config = dict(
    rope_base=10000.0,
    parallel_block=False,
    init_std_qkv=0.0164,
    init_std_up=0.0164,
    lr_head=0.00394,
    grad_clip=0.5,
    doc_mask=True,
    train_tokens=358500000,
    steps=11937,
)
Each number is 200 + 30 x the weight over its row's rms, rounded and kept within 0 to 999. Layers, rows and columns count from 0. The size before them is the row's rms in percent of the matrix's.

# v: layer 5 attention value, 448x448, rms 0.0586, rows 129-181, columns 0-63
# o: layer 5 attention output (transposed), 448x448, rms 0.056, rows 129-180, columns 0-63
v129,100,253,164,135,214,249,184,177,193,209,250,227,212,196,192,233,193,233,190,187,225,208,200,170,181,202,172,170,244,199,190,208,169,226,177,229,203,193,175,182,211,211,236,147,177,181,211,197,248,205,205,221,223,237,185,173,219,161,201,171,253,177,202,220,249
o129,103,164,166,248,172,227,208,200,154,219,257,217,204,230,177,220,194,201,217,188,212,228,204,159,172,146,186,180,220,254,186,225,197,147,205,231,197,278,180,178,205,239,205,187,251,201,176,242,174,190,248,205,234,193,218,165,215,247,226,136,190,166,159,198,186
v130,094,178,209,181,157,190,224,167,196,200,135,164,235,244,246,223,237,169,221,190,198,196,209,229,250,222,226,178,239,179,255,161,173,159,199,206,184,155,222,133,228,222,222,211,233,281,179,173,127,196,230,190,173,170,203,188,221,219,243,165,177,190,177,222,170
o130,090,163,191,176,236,188,195,255,222,213,205,250,162,217,189,189,243,239,233,231,176,233,196,202,229,193,207,195,255,165,204,191,233,160,172,196,158,219,123,214,199,197,206,209,209,193,255,202,184,136,209,198,206,243,231,158,189,215,189,177,176,166,154,183,211
v131,091,236,219,161,156,207,248,178,225,230,211,168,161,254,227,221,162,238,169,210,191,229,225,200,181,205,222,178,111,188,164,224,177,202,222,146,188,221,180,187,226,190,203,175,175,136,170,246,216,207,178,181,182,174,186,242,171,226,147,228,239,256,200,154,210
o131,095,185,229,228,184,208,241,203,191,185,224,147,200,122,245,197,193,182,201,180,185,156,139,231,210,161,209,207,196,168,228,194,211,186,179,220,216,199,115,195,201,202,216,177,173,205,182,274,168,263,199,221,184,164,191,210,194,203,217,148,198,192,185,217,239
v132,102,191,179,174,258,226,202,172,168,160,241,209,188,126,229,205,234,227,226,195,191,233,156,151,220,198,177,212,314,222,161,196,200,181,162,183,177,229,237,240,171,188,218,256,281,189,176,212,229,266,201,137,182,243,173,255,177,197,167,178,173,183,203,174,218
o132,098,189,197,223,185,265,237,197,160,212,213,193,229,234,208,182,191,183,160,191,182,185,204,240,234,187,175,250,171,234,160,183,208,248,208,137,244,174,220,188,226,188,158,239,187,180,209,191,244,182,172,165,198,211,235,186,284,201,181,202,223,186,194,189,184
v133,102,196,178,230,181,220,166,208,172,226,176,197,197,188,172,170,194,220,223,151,189,221,179,211,204,210,207,222,183,183,224,196,134,183,190,194,203,206,217,209,192,122,222,180,254,213,167,139,227,250,165,181,189,130,236,244,259,228,240,233,214,165,248,204,189
o133,099,190,234,223,190,218,203,203,196,178,148,179,255,218,184,245,209,189,185,200,166,181,221,170,206,220,194,235,235,204,215,205,189,235,229,207,228,176,180,201,196,254,199,170,188,231,190,187,152,235,236,195,210,205,258,218,178,194,152,187,242,240,199,188,163
v134,093,208,164,191,170,201,178,261,284,230,171,225,126,259,224,170,240,224,246,182,202,209,201,157,147,145,199,235,174,164,195,241,196,220,204,219,219,159,183,194,167,216,236,133,228,213,169,201,148,217,218,194,208,131,185,164,251,200,211,175,227,223,203,192,227
o134,093,185,189,147,276,220,251,274,197,152,189,261,265,197,157,204,164,253,185,213,158,230,191,222,176,180,189,118,170,216,239,183,202,174,159,212,219,119,200,221,215,197,251,219,162,180,219,218,214,216,165,169,211,200,173,230,193,173,218,161,184,84,218,165,186
v135,101,212,222,205,246,205,193,249,248,234,194,136,210,198,236,235,158,221,222,216,139,195,187,189,237,231,158,151,229,189,210,208,183,252,235,234,189,246,180,267,198,185,191,169,184,177,233,266,201,193,221,209,198,215,188,211,209,241,213,186,221,220,177,225,268
o135,099,243,177,223,192,189,214,189,169,238,148,197,203,238,200,216,225,208,209,180,198,162,134,197,132,168,217,193,196,178,191,214,154,146,162,241,226,184,221,216,208,181,209,227,191,205,119,242,238,185,229,186,233,203,180,203,197,174,170,180,211,187,144,221,114
v136,098,179,217,197,157,225,189,188,185,265,180,221,189,192,180,202,203,241,236,223,183,189,252,269,260,201,261,267,236,174,232,242,152,197,162,224,218,173,145,155,157,175,235,193,221,198,226,213,222,190,179,269,181,188,205,222,220,183,171,260,218,182,251,171,226
o136,091,216,209,151,228,99,193,229,210,206,211,206,238,171,207,191,211,241,192,203,237,156,180,192,139,194,170,214,230,160,189,209,230,185,221,223,151,192,190,262,199,197,222,154,207,166,219,231,180,227,167,180,252,233,209,247,220,213,204,201,184,229,179,207,206
v137,098,222,207,176,191,210,190,228,206,180,161,211,178,199,171,180,218,172,175,177,195,217,209,210,238,219,231,166,207,208,241,170,127,195,198,185,233,201,248,146,287,259,184,164,218,223,219,139,188,207,202,234,231,197,227,160,159,238,185,211,161,175,150,205,164
o137,096,187,209,222,165,194,205,192,162,164,211,168,179,219,211,173,215,198,158,254,248,221,191,188,215,208,245,202,227,181,160,216,200,214,189,215,183,199,131,187,218,224,236,225,245,219,242,218,162,192,210,118,179,198,205,233,244,185,233,215,163,233,157,178,222
v138,097,208,195,197,216,226,191,185,187,223,208,150,213,185,206,182,173,206,201,237,163,194,175,201,124,169,136,203,192,191,239,195,167,204,192,199,239,174,192,249,224,241,230,142,184,152,211,222,230,159,203,142,190,213,233,199,209,210,204,252,221,166,250,164,167
o138,098,191,208,190,204,207,197,217,188,232,209,216,175,225,192,225,184,202,245,164,187,194,182,185,265,196,192,174,215,274,213,164,214,156,191,233,204,203,158,181,263,238,137,201,211,224,187,190,237,219,206,269,190,174,268,219,232,207,202,156,169,231,163,217,173
v139,094,239,221,217,167,198,232,160,287,203,200,184,267,189,208,181,235,222,245,203,237,180,178,218,209,121,192,195,232,191,214,219,208,175,198,191,177,199,231,232,241,163,186,200,160,212,252,172,198,138,235,262,245,210,229,190,182,199,209,201,197,237,186,185,146
o139,096,176,226,197,198,167,237,233,210,212,212,243,205,212,173,218,132,206,190,218,143,207,184,174,176,216,190,173,225,150,195,228,179,185,219,201,186,243,242,234,180,220,215,190,191,191,157,178,224,200,185,186,203,153,224,229,234,181,257,213,176,166,171,194,200
v140,100,213,211,175,212,197,216,197,197,199,187,214,176,222,205,195,230,208,204,148,191,214,200,171,196,256,240,204,208,174,156,197,234,199,252,187,233,190,183,174,143,187,198,208,209,219,220,201,211,154,162,238,210,229,234,193,240,211,204,233,144,165,148,168,171
o140,099,193,201,210,238,228,211,180,202,238,205,177,199,201,183,182,180,210,217,238,208,208,188,218,172,161,209,189,183,177,229,155,155,223,161,199,226,172,156,214,163,236,199,241,262,227,171,225,197,164,182,247,173,197,196,211,196,178,175,162,229,197,234,193,221
v141,093,238,178,211,178,202,233,202,156,187,202,164,261,190,159,184,197,192,196,221,149,233,235,240,253,149,185,161,201,164,209,192,256,231,177,136,186,237,186,227,137,215,237,198,155,189,201,224,190,204,190,183,151,185,186,244,190,236,207,216,267,157,248,168,183
o141,094,194,178,186,167,187,175,163,192,207,214,200,143,141,199,231,209,192,246,199,163,250,203,174,235,203,203,218,217,195,154,226,211,229,208,163,156,203,180,179,234,217,149,141,218,135,292,272,201,250,207,251,179,200,199,179,167,249,175,238,150,166,185,181,158
v142,095,235,181,224,171,238,231,225,224,174,253,220,220,223,141,166,188,144,263,179,190,200,213,223,205,176,236,157,135,218,191,236,261,235,177,181,222,197,190,244,139,222,179,193,223,131,154,233,134,238,201,199,268,189,260,182,193,196,183,224,201,201,212,214,144
o142,094,148,216,142,246,202,189,244,153,233,191,235,172,250,193,189,271,220,227,226,232,193,209,283,185,251,187,192,202,149,131,168,235,183,200,157,167,146,172,192,214,223,172,222,228,195,174,197,163,223,207,210,174,200,198,247,172,212,236,224,199,166,187,157,173
v143,101,159,195,176,200,203,205,148,223,194,214,174,236,212,186,216,186,239,202,202,219,235,185,177,164,150,209,181,215,235,173,170,201,155,189,155,210,268,180,215,219,168,220,157,197,156,271,200,209,166,238,196,255,176,160,132,218,139,200,177,211,275,213,151,189
o143,099,197,172,198,168,180,229,216,256,172,224,158,179,199,169,151,160,221,188,223,226,175,136,209,211,131,171,237,223,192,200,216,169,221,143,192,221,215,200,249,234,186,191,195,230,172,214,187,178,157,183,289,212,204,182,186,201,193,173,253,223,206,165,185,218
v144,101,191,186,235,180,210,228,176,154,185,223,193,246,231,163,167,221,200,168,156,214,210,217,220,183,192,201,200,185,174,231,197,190,217,207,271,184,229,176,214,184,216,226,174,204,199,188,229,152,241,188,186,217,194,188,230,161,246,176,216,137,199,205,193,187
o144,098,220,213,226,242,187,269,208,214,192,233,209,184,189,208,172,207,230,171,211,195,192,190,220,191,209,268,205,228,240,177,154,218,219,186,131,157,209,210,194,166,199,204,217,219,239,239,150,187,191,198,249,242,236,146,160,184,218,236,218,240,186,183,203,145
v145,106,239,179,244,173,205,197,204,185,194,164,260,225,218,184,170,230,194,183,182,241,161,246,208,230,173,194,181,222,197,176,204,172,172,177,212,247,140,240,172,219,205,205,207,165,126,144,169,221,216,219,221,238,205,225,213,244,202,241,202,196,210,179,232,230
o145,100,230,237,216,181,198,221,202,118,190,204,201,184,238,215,206,165,192,172,259,148,215,212,184,190,234,246,216,227,175,195,225,228,220,178,197,205,210,199,197,238,219,159,215,214,257,235,204,206,201,168,240,240,160,201,190,211,181,215,227,146,248,180,237,180
v146,097,182,249,218,189,219,219,228,211,212,157,182,232,168,200,215,135,194,154,271,248,227,197,226,217,183,205,207,168,228,205,211,189,189,228,175,166,246,242,236,216,230,156,160,193,217,230,197,152,181,178,197,197,255,222,187,166,200,197,182,217,98,203,166,228
o146,094,222,149,233,160,232,170,214,218,221,221,182,161,159,237,180,222,250,154,243,172,163,219,186,212,217,199,189,191,198,217,177,169,249,181,153,192,243,120,246,146,207,199,237,179,202,166,253,201,172,149,175,128,154,190,217,201,219,183,168,212,181,181,206,142
v147,096,191,172,198,188,246,155,201,218,169,172,240,296,149,198,143,218,167,213,154,200,230,214,247,223,186,203,215,197,187,198,229,184,165,181,196,216,211,231,225,187,160,238,243,167,227,226,228,242,213,186,239,167,182,191,214,135,197,159,194,171,169,166,135,171
o147,101,221,198,241,191,225,183,195,151,193,217,197,212,231,153,205,270,214,150,300,251,185,222,185,231,195,215,233,166,170,203,149,252,269,220,159,218,115,161,203,178,187,229,210,134,177,194,197,133,237,278,224,176,161,216,173,220,187,245,204,155,198,146,168,153
v148,097,206,128,217,238,203,192,200,244,164,261,167,205,214,201,168,207,214,190,219,181,231,205,205,161,213,183,194,179,124,238,229,123,215,197,205,197,200,195,194,200,183,199,181,188,190,306,202,183,265,195,232,170,203,221,205,166,197,153,216,193,217,206,187,238
o148,107,227,270,212,200,229,197,188,233,217,222,178,152,202,162,161,205,201,161,190,250,195,170,169,190,253,226,151,216,216,233,218,215,163,223,198,160,191,185,213,243,218,153,202,241,230,203,204,174,133,206,244,184,186,225,189,196,234,207,213,217,219,152,194,212
v149,103,163,196,250,239,241,224,199,179,219,230,167,225,216,181,172,181,178,182,221,169,231,212,231,234,229,216,186,266,197,216,207,196,155,203,204,200,156,191,197,249,155,172,214,205,145,258,215,215,149,254,205,230,206,197,191,201,197,212,244,165,175,213,211,217
o149,099,189,188,151,187,239,268,237,185,188,209,248,239,224,241,210,262,210,222,188,218,307,217,241,217,201,224,206,180,158,230,173,213,201,159,233,224,186,239,206,179,178,210,146,228,206,276,187,234,174,267,238,234,183,212,244,272,134,163,219,165,261,180,190,227
v150,097,233,176,138,175,177,198,227,242,183,204,185,211,192,183,203,199,147,196,191,214,239,191,228,213,230,172,247,233,228,197,229,210,246,214,261,208,171,198,221,214,200,250,214,234,195,187,239,224,132,201,204,184,213,217,220,171,220,197,229,228,202,149,211,184
o150,098,190,252,194,167,233,282,196,192,146,234,181,201,204,235,193,229,221,208,245,224,172,260,204,209,140,255,213,156,208,142,156,201,171,217,157,172,166,239,185,201,128,187,249,174,115,172,175,227,249,255,185,179,134,183,197,266,211,181,226,193,189,182,250,164
v151,100,169,201,233,181,212,225,248,189,178,194,154,154,205,153,232,236,185,185,202,215,202,230,220,214,212,196,160,194,227,218,238,167,252,191,198,206,228,179,210,200,164,161,130,195,133,174,165,174,213,209,259,230,220,186,146,208,164,187,248,173,152,210,198,215
o151,098,176,220,214,232,196,179,261,150,194,210,205,186,198,215,182,218,193,249,192,146,164,160,236,191,220,201,191,208,213,228,210,181,242,198,198,210,150,188,233,194,200,215,157,229,218,226,253,188,181,205,207,195,161,230,235,157,240,254,231,225,229,211,174,212
v152,099,197,169,190,165,233,188,252,182,249,203,163,253,221,224,203,205,219,214,208,213,197,252,227,179,191,151,195,192,156,163,207,214,217,156,176,220,176,202,220,180,139,265,190,213,177,200,189,216,210,221,188,238,186,226,156,187,166,190,157,236,176,156,229,220
o152,093,198,165,229,200,208,158,216,190,151,208,205,195,231,207,200,225,170,184,166,242,207,196,210,231,204,189,190,168,198,174,222,178,199,177,207,163,196,220,266,201,238,201,257,224,184,219,245,186,234,200,221,152,168,171,176,173,165,212,174,201,212,246,200,162
v153,100,219,188,272,196,186,159,174,205,249,169,228,199,182,216,169,225,197,173,178,174,135,217,228,241,211,183,170,177,216,168,190,165,239,209,200,188,208,169,219,209,239,225,192,171,233,135,226,162,202,212,208,177,204,180,208,180,206,253,212,215,237,180,143,231
o153,101,184,242,252,226,178,189,247,229,236,156,211,220,212,161,208,203,200,154,208,246,141,204,218,204,182,182,232,207,198,222,207,270,160,170,256,175,230,240,168,181,203,218,202,180,220,209,236,212,191,223,204,176,185,193,228,181,177,189,192,222,260,179,159,193
v154,102,235,199,229,168,207,202,163,135,217,162,166,154,219,180,164,160,175,207,227,229,186,195,171,199,195,248,184,212,246,240,192,187,193,176,184,189,202,198,182,102,153,221,170,208,222,202,173,163,177,225,211,177,105,164,217,209,176,223,206,146,168,225,220,276
o154,103,230,234,192,216,176,151,201,205,219,212,187,152,179,232,200,185,242,193,174,162,207,188,193,181,226,205,243,226,199,185,231,208,211,236,204,159,210,175,209,181,214,192,229,193,162,240,185,173,218,156,219,154,230,199,242,121,254,181,222,235,197,165,207,213
v155,104,212,165,192,206,217,208,240,169,217,187,169,176,213,200,181,170,244,163,184,185,196,188,143,162,207,159,197,190,232,154,208,222,181,196,161,189,200,188,190,236,154,122,159,216,99,241,206,219,277,203,219,241,186,241,224,218,189,233,203,175,148,198,224,151
o155,103,221,220,176,164,172,208,206,178,225,261,203,247,235,198,184,200,211,217,175,211,190,210,187,177,252,206,204,200,175,206,201,182,226,244,189,238,241,188,191,177,220,205,204,184,237,194,194,191,192,175,154,250,195,220,175,190,195,172,141,230,200,218,228,238
v156,104,228,218,215,223,186,217,213,203,216,157,223,164,228,194,209,209,206,167,200,198,206,218,220,200,246,239,187,182,185,187,231,241,152,219,235,199,148,185,240,123,252,207,189,182,216,200,176,199,233,216,173,228,230,227,251,200,199,234,168,182,240,166,200,234
o156,108,202,221,182,202,237,226,189,230,162,192,261,245,168,201,215,177,189,169,260,214,199,212,201,215,180,196,261,219,196,214,242,167,227,184,202,172,154,152,187,177,139,181,276,187,180,189,220,186,212,171,199,164,177,161,166,138,173,215,218,185,183,247,186,146
v157,097,177,264,204,205,232,186,202,207,169,169,215,193,196,222,178,162,214,218,208,151,173,210,231,249,189,208,240,174,205,244,208,230,203,174,219,184,228,225,225,201,192,216,207,212,249,209,193,211,203,118,210,172,256,223,215,138,220,222,193,217,184,252,157,236
o157,101,213,186,223,182,211,227,224,119,218,235,239,146,188,180,196,256,213,230,212,150,199,175,161,152,226,175,202,210,228,224,186,183,187,206,236,186,208,192,143,199,187,196,189,159,166,202,194,215,232,218,231,153,231,199,226,233,248,172,239,180,237,181,204,208
v158,106,206,139,176,219,203,199,222,185,273,171,204,152,219,173,288,183,168,140,209,245,200,218,172,204,273,185,215,191,161,175,192,200,194,167,141,210,197,221,181,216,148,202,217,175,199,196,258,164,250,190,222,209,164,228,192,214,196,219,179,245,143,194,232,218
o158,100,165,235,182,200,183,185,129,204,145,217,186,144,246,239,196,164,163,206,210,159,161,202,249,178,229,205,181,173,287,180,189,184,187,223,227,169,190,203,171,192,193,180,200,243,191,187,217,204,176,254,150,210,205,173,176,172,203,201,201,181,184,207,206,172
v159,092,171,173,174,157,143,230,182,174,213,165,179,187,181,204,229,189,237,191,181,148,130,218,220,157,177,218,219,184,249,218,227,181,198,215,188,218,251,273,179,240,235,188,215,217,184,164,210,198,186,144,166,233,250,179,259,242,208,203,208,192,184,215,189,184
o159,097,189,216,196,193,228,184,218,191,176,222,181,259,214,169,173,161,227,212,227,253,168,226,159,175,205,228,170,177,188,190,218,178,208,134,247,225,206,162,167,222,194,194,176,179,186,254,204,194,195,204,211,150,213,185,188,181,229,203,214,151,194,205,220,200
v160,101,181,235,219,169,270,154,179,183,180,256,237,131,233,221,169,138,201,202,238,231,248,241,202,189,206,191,177,172,215,189,186,197,180,233,167,146,143,224,256,208,209,198,200,275,162,176,216,199,213,210,194,188,233,229,265,165,217,162,171,167,186,246,198,202
o160,096,279,197,174,214,153,224,200,200,240,194,223,211,186,172,193,216,177,188,220,172,165,201,177,247,249,191,191,221,156,187,213,241,193,152,191,192,204,192,155,179,196,210,222,200,192,130,155,207,212,222,233,185,191,126,169,170,224,250,207,220,191,196,165,162
v161,099,219,158,249,229,242,167,193,201,258,221,186,179,203,197,218,262,155,217,221,194,228,180,157,187,173,173,173,221,211,194,202,224,190,171,265,188,186,184,209,219,219,271,122,265,197,186,171,244,141,217,180,200,187,179,241,186,154,212,225,172,187,175,190,271
o161,097,190,204,159,226,212,191,261,166,154,220,204,240,140,189,232,211,238,201,219,217,232,194,237,192,160,130,243,194,253,223,181,211,185,170,199,179,202,191,221,180,185,150,229,177,209,169,198,169,221,216,210,243,176,185,242,232,167,203,163,218,185,156,205,123
v162,095,152,140,235,211,242,231,192,226,235,143,242,180,173,211,174,253,269,226,206,166,197,194,181,187,208,197,245,207,235,238,206,176,207,192,214,191,216,198,188,211,191,198,227,186,218,231,172,248,178,224,186,213,153,180,202,129,245,201,148,140,271,182,197,155
o162,098,208,197,178,215,181,245,214,208,215,182,226,235,213,177,186,233,207,146,186,208,221,222,280,203,191,202,199,227,188,180,158,222,200,200,247,203,201,135,266,199,192,215,282,163,145,177,196,182,223,193,174,140,220,185,213,239,193,243,175,182,140,272,228,216
v163,103,200,173,205,196,178,196,182,210,211,230,243,159,200,233,186,254,239,182,186,199,191,225,139,163,179,184,239,247,175,157,198,211,194,196,161,182,167,273,245,243,216,211,182,185,229,165,218,176,144,174,140,238,120,193,174,222,261,256,173,219,179,198,225,222
o163,104,201,230,198,207,166,138,147,203,201,198,201,176,173,236,161,214,204,209,216,222,197,214,201,273,153,203,168,172,158,204,195,254,194,190,146,242,195,193,235,205,219,186,192,203,166,228,217,161,181,183,214,171,199,217,226,216,198,203,189,192,258,203,208,218
v164,099,173,225,219,191,233,176,212,257,205,265,211,218,233,214,235,208,193,212,143,198,209,233,179,200,214,180,225,179,198,179,226,235,162,203,178,152,178,151,204,273,162,196,262,244,204,150,246,166,216,214,192,232,165,160,219,194,262,218,177,204,238,151,267,176
o164,097,263,191,228,176,241,190,212,219,212,188,172,138,229,184,187,173,202,220,242,211,192,263,215,204,199,191,221,204,174,183,149,170,170,171,255,206,243,163,171,197,215,175,206,154,240,182,222,239,221,243,196,171,199,261,190,199,200,176,214,215,173,187,229,178
v165,094,227,240,202,261,228,274,186,210,192,201,206,184,158,218,167,210,188,195,182,224,189,163,201,188,178,202,209,170,199,197,255,199,218,177,184,236,181,206,171,182,211,238,196,204,212,216,191,153,185,234,229,215,187,188,188,229,174,188,264,164,182,201,205,210
o165,096,191,145,196,184,193,160,277,182,164,216,234,157,249,214,177,178,223,201,248,255,214,211,162,172,241,196,209,189,210,205,224,137,205,166,232,190,245,235,218,236,196,206,188,162,206,196,174,215,218,122,162,146,218,226,234,179,136,225,211,282,229,250,129,216
v166,102,180,194,174,208,209,218,171,169,203,127,197,216,197,124,184,127,193,259,223,174,173,184,195,213,230,226,181,242,194,211,212,147,187,228,224,175,144,208,212,205,190,194,205,222,191,181,190,227,232,215,206,177,176,175,227,132,224,182,172,243,187,170,252,217
o166,111,215,184,220,161,220,214,200,195,201,212,145,229,230,192,237,241,142,215,200,213,215,189,196,227,221,245,179,154,211,175,166,200,207,168,214,239,227,153,215,214,216,175,138,163,217,195,197,193,203,256,244,196,217,209,222,159,213,190,210,252,207,142,246,209
v167,101,234,232,140,252,253,152,193,182,168,191,209,185,193,262,253,221,174,218,182,151,206,164,193,242,198,205,176,189,206,165,203,155,198,229,291,216,226,187,204,194,178,209,220,208,245,261,212,172,157,194,247,243,146,234,200,192,147,269,191,207,178,186,248,202
o167,107,212,161,172,157,240,189,150,255,189,226,168,156,206,168,202,212,237,206,182,228,191,225,235,202,148,155,191,193,170,161,177,221,241,201,135,238,180,222,204,223,175,147,176,172,193,204,220,207,163,218,195,215,178,219,192,148,189,241,247,179,192,173,183,262
v168,095,245,237,162,218,217,215,200,164,178,180,227,202,215,171,229,161,229,231,200,208,175,203,174,201,258,131,276,176,212,163,166,174,170,182,182,172,175,205,196,186,239,157,209,207,188,168,144,194,217,211,180,228,223,211,238,174,169,181,166,224,160,148,152,157
o168,096,160,149,164,194,223,192,179,183,199,186,206,215,175,228,217,216,157,231,195,206,177,194,196,235,233,188,208,154,210,202,203,241,148,173,158,186,133,178,193,191,167,215,213,232,211,198,167,174,258,231,263,206,188,151,175,230,172,204,160,200,198,153,178,227
v169,103,185,199,261,160,207,163,168,240,227,201,176,196,173,211,242,204,231,135,204,201,195,225,192,196,185,127,185,183,180,226,231,243,184,116,211,190,234,192,215,177,165,225,264,134,175,221,186,208,181,160,216,202,255,253,224,211,265,193,191,170,176,230,190,211
o169,100,208,238,260,187,222,177,206,253,221,169,196,178,162,178,215,274,239,248,230,165,234,201,213,189,174,152,175,198,194,221,223,179,242,220,181,196,190,199,207,216,222,181,158,272,190,155,244,157,156,204,222,199,221,182,210,182,236,170,241,194,165,184,169,213
v170,097,128,172,204,156,167,176,215,183,203,153,135,200,236,205,162,248,246,139,204,220,187,201,237,236,172,165,214,124,187,188,231,275,214,157,230,190,193,188,161,170,231,224,187,181,203,173,237,190,224,164,167,197,218,271,209,188,236,200,234,183,178,200,189,167
o170,099,211,248,207,203,238,171,190,210,156,213,164,167,210,195,201,232,186,250,259,175,168,181,176,205,236,129,201,188,230,164,177,197,240,201,137,168,225,188,200,185,212,194,194,234,172,242,185,219,216,162,216,206,138,186,181,179,221,262,230,158,163,179,154,192
v171,092,205,174,182,219,204,207,162,193,215,188,164,199,252,248,209,177,214,187,244,236,144,222,222,221,173,221,177,245,216,177,189,204,213,229,204,186,237,197,195,226,201,192,208,151,241,216,128,230,157,193,213,171,231,212,219,225,212,143,207,226,227,233,192,209
o171,094,188,232,183,196,169,199,193,267,206,240,181,139,187,217,171,261,178,219,169,190,205,181,197,158,167,229,202,239,188,186,165,129,243,210,173,190,245,192,156,178,148,157,178,198,194,199,255,190,208,242,202,201,199,251,183,184,232,228,249,190,164,154,194,181
v172,092,210,195,169,207,198,194,210,212,196,168,226,164,205,150,220,212,195,196,227,182,214,208,236,166,212,178,197,170,215,245,185,162,162,192,212,218,289,136,209,192,189,215,210,216,168,185,249,191,144,197,134,227,204,219,195,220,179,236,189,194,236,240,180,258
o172,098,170,217,204,216,152,197,164,242,180,193,147,161,194,225,259,201,192,180,176,210,215,182,151,169,218,201,171,215,272,160,195,179,217,196,169,190,168,193,171,174,237,248,170,165,130,193,147,158,232,178,235,183,235,210,221,173,235,262,220,202,265,220,187,167
v173,100,210,240,195,151,205,211,114,176,216,251,225,206,218,199,191,202,194,164,205,224,217,203,201,216,186,179,177,234,189,185,222,201,237,184,191,220,209,160,192,167,208,210,231,189,231,231,221,250,243,161,169,148,137,208,224,206,234,226,174,121,201,175,193,241
o173,100,258,210,198,165,221,176,224,199,181,173,196,170,172,209,178,211,198,167,172,157,215,144,197,202,168,173,213,243,224,173,201,183,148,230,241,186,211,164,214,305,265,155,237,211,167,174,187,218,188,145,204,197,209,173,206,162,242,179,163,260,222,194,207,188
v174,100,208,194,199,202,252,234,216,153,211,156,183,173,196,188,203,149,170,263,196,243,169,175,154,190,127,227,196,166,195,245,230,218,194,199,183,175,182,229,231,247,241,172,200,213,203,266,165,191,194,201,186,232,266,213,179,207,199,155,144,194,204,186,252,167
o174,099,194,194,225,207,187,206,145,167,180,191,172,164,200,222,115,236,210,181,208,232,191,212,167,184,202,234,188,162,205,206,176,216,226,169,162,256,174,237,182,168,183,224,197,184,217,177,210,268,213,233,246,193,171,121,159,256,149,232,195,217,195,193,250,201
v175,100,183,181,156,213,239,194,228,196,117,219,262,176,246,220,172,183,185,226,154,196,206,211,186,181,218,144,192,171,176,240,244,201,203,172,199,188,200,202,201,154,132,223,192,198,217,210,186,204,199,134,265,234,185,223,286,187,236,214,219,189,194,187,206,216
o175,100,182,143,149,207,217,239,192,187,237,183,209,183,193,215,184,214,231,180,230,222,244,216,232,242,126,166,207,207,204,166,240,164,188,231,173,169,178,278,192,210,211,113,197,250,180,169,198,200,156,216,207,160,217,170,198,214,208,148,194,247,195,125,223,174
v176,098,149,244,194,220,201,193,191,220,194,147,223,190,200,169,228,164,178,233,134,215,212,103,199,250,228,198,204,251,249,183,211,183,194,178,194,209,172,187,204,167,251,195,239,270,193,188,229,229,175,253,219,252,231,193,157,214,188,196,174,240,192,173,237,192
o176,099,190,200,253,174,241,220,197,220,188,162,195,158,271,218,145,248,240,138,226,189,205,156,221,156,165,202,179,231,168,152,217,231,237,174,233,154,245,203,185,169,164,200,167,168,215,203,182,269,120,173,186,195,201,188,236,180,156,231,123,217,252,176,192,194
v177,096,222,191,241,207,236,195,191,187,162,181,163,230,184,181,196,147,172,169,234,238,178,215,214,195,221,177,227,187,116,216,155,228,179,182,203,233,169,183,197,170,226,189,171,169,210,175,204,168,169,229,208,224,210,251,191,202,229,169,194,181,192,226,253,143
o177,097,179,178,232,193,216,179,180,204,187,168,224,230,253,231,205,177,190,264,238,172,213,208,174,169,201,207,193,234,245,212,175,193,210,156,106,234,261,201,123,163,202,163,152,156,247,252,239,220,174,216,215,208,191,196,215,178,185,200,191,158,188,161,196,211
v178,098,225,206,204,190,149,169,176,195,182,260,184,221,220,186,177,223,214,195,236,211,169,187,218,230,241,208,235,189,212,254,183,254,193,219,200,271,229,131,212,226,138,235,188,188,171,195,255,167,219,222,205,225,242,156,223,210,193,226,207,197,224,192,173,213
o178,102,174,220,190,256,139,217,179,170,164,202,206,228,166,213,192,205,233,180,173,133,254,252,179,165,178,251,213,201,168,162,186,240,207,206,188,187,159,183,178,179,172,237,223,259,182,171,170,172,186,222,185,243,204,144,203,206,208,240,204,216,174,214,223,187
v179,098,209,180,216,194,212,246,193,177,249,288,238,198,249,217,210,193,209,173,212,221,234,196,205,184,232,207,143,189,152,180,187,199,204,212,205,177,223,178,170,204,234,216,201,224,289,161,194,158,235,190,194,212,147,179,212,217,189,170,221,241,211,195,139,221
o179,098,220,133,218,165,133,234,246,187,221,183,216,225,189,215,176,219,158,204,165,156,189,221,225,114,188,235,166,187,193,198,165,209,232,168,215,239,211,202,222,222,223,183,153,227,221,205,224,245,164,232,231,201,267,212,176,172,276,195,211,225,191,196,196,190
v180,097,205,201,214,234,254,184,216,202,191,166,210,160,202,190,257,192,207,205,130,199,202,210,215,194,196,152,183,163,216,164,209,216,200,240,205,167,193,220,206,166,151,191,218,213,205,180,166,221,199,196,221,220,180,180,175,198,214,142,215,162,146,194,202,214
o180,100,194,165,264,206,193,172,190,217,210,208,152,189,230,187,224,235,206,190,190,209,142,232,184,228,182,190,189,221,223,244,191,158,207,148,169,266,178,182,254,216,214,199,221,213,205,158,232,186,214,222,222,193,169,231,222,181,251,216,189,248,179,234,184,159
v181,100,200,128,224,187,200,222,236,191,189,246,187,239,182,161,140,196,181,176,210,276,233,234,175,207,185,209,201,221,241,220,247,175,187,196,268,207,224,214,184,183,164,177,221,234,222,165,222,218,186,194,197,188,212,209,220,188,175,175,185,218,220,231,174,222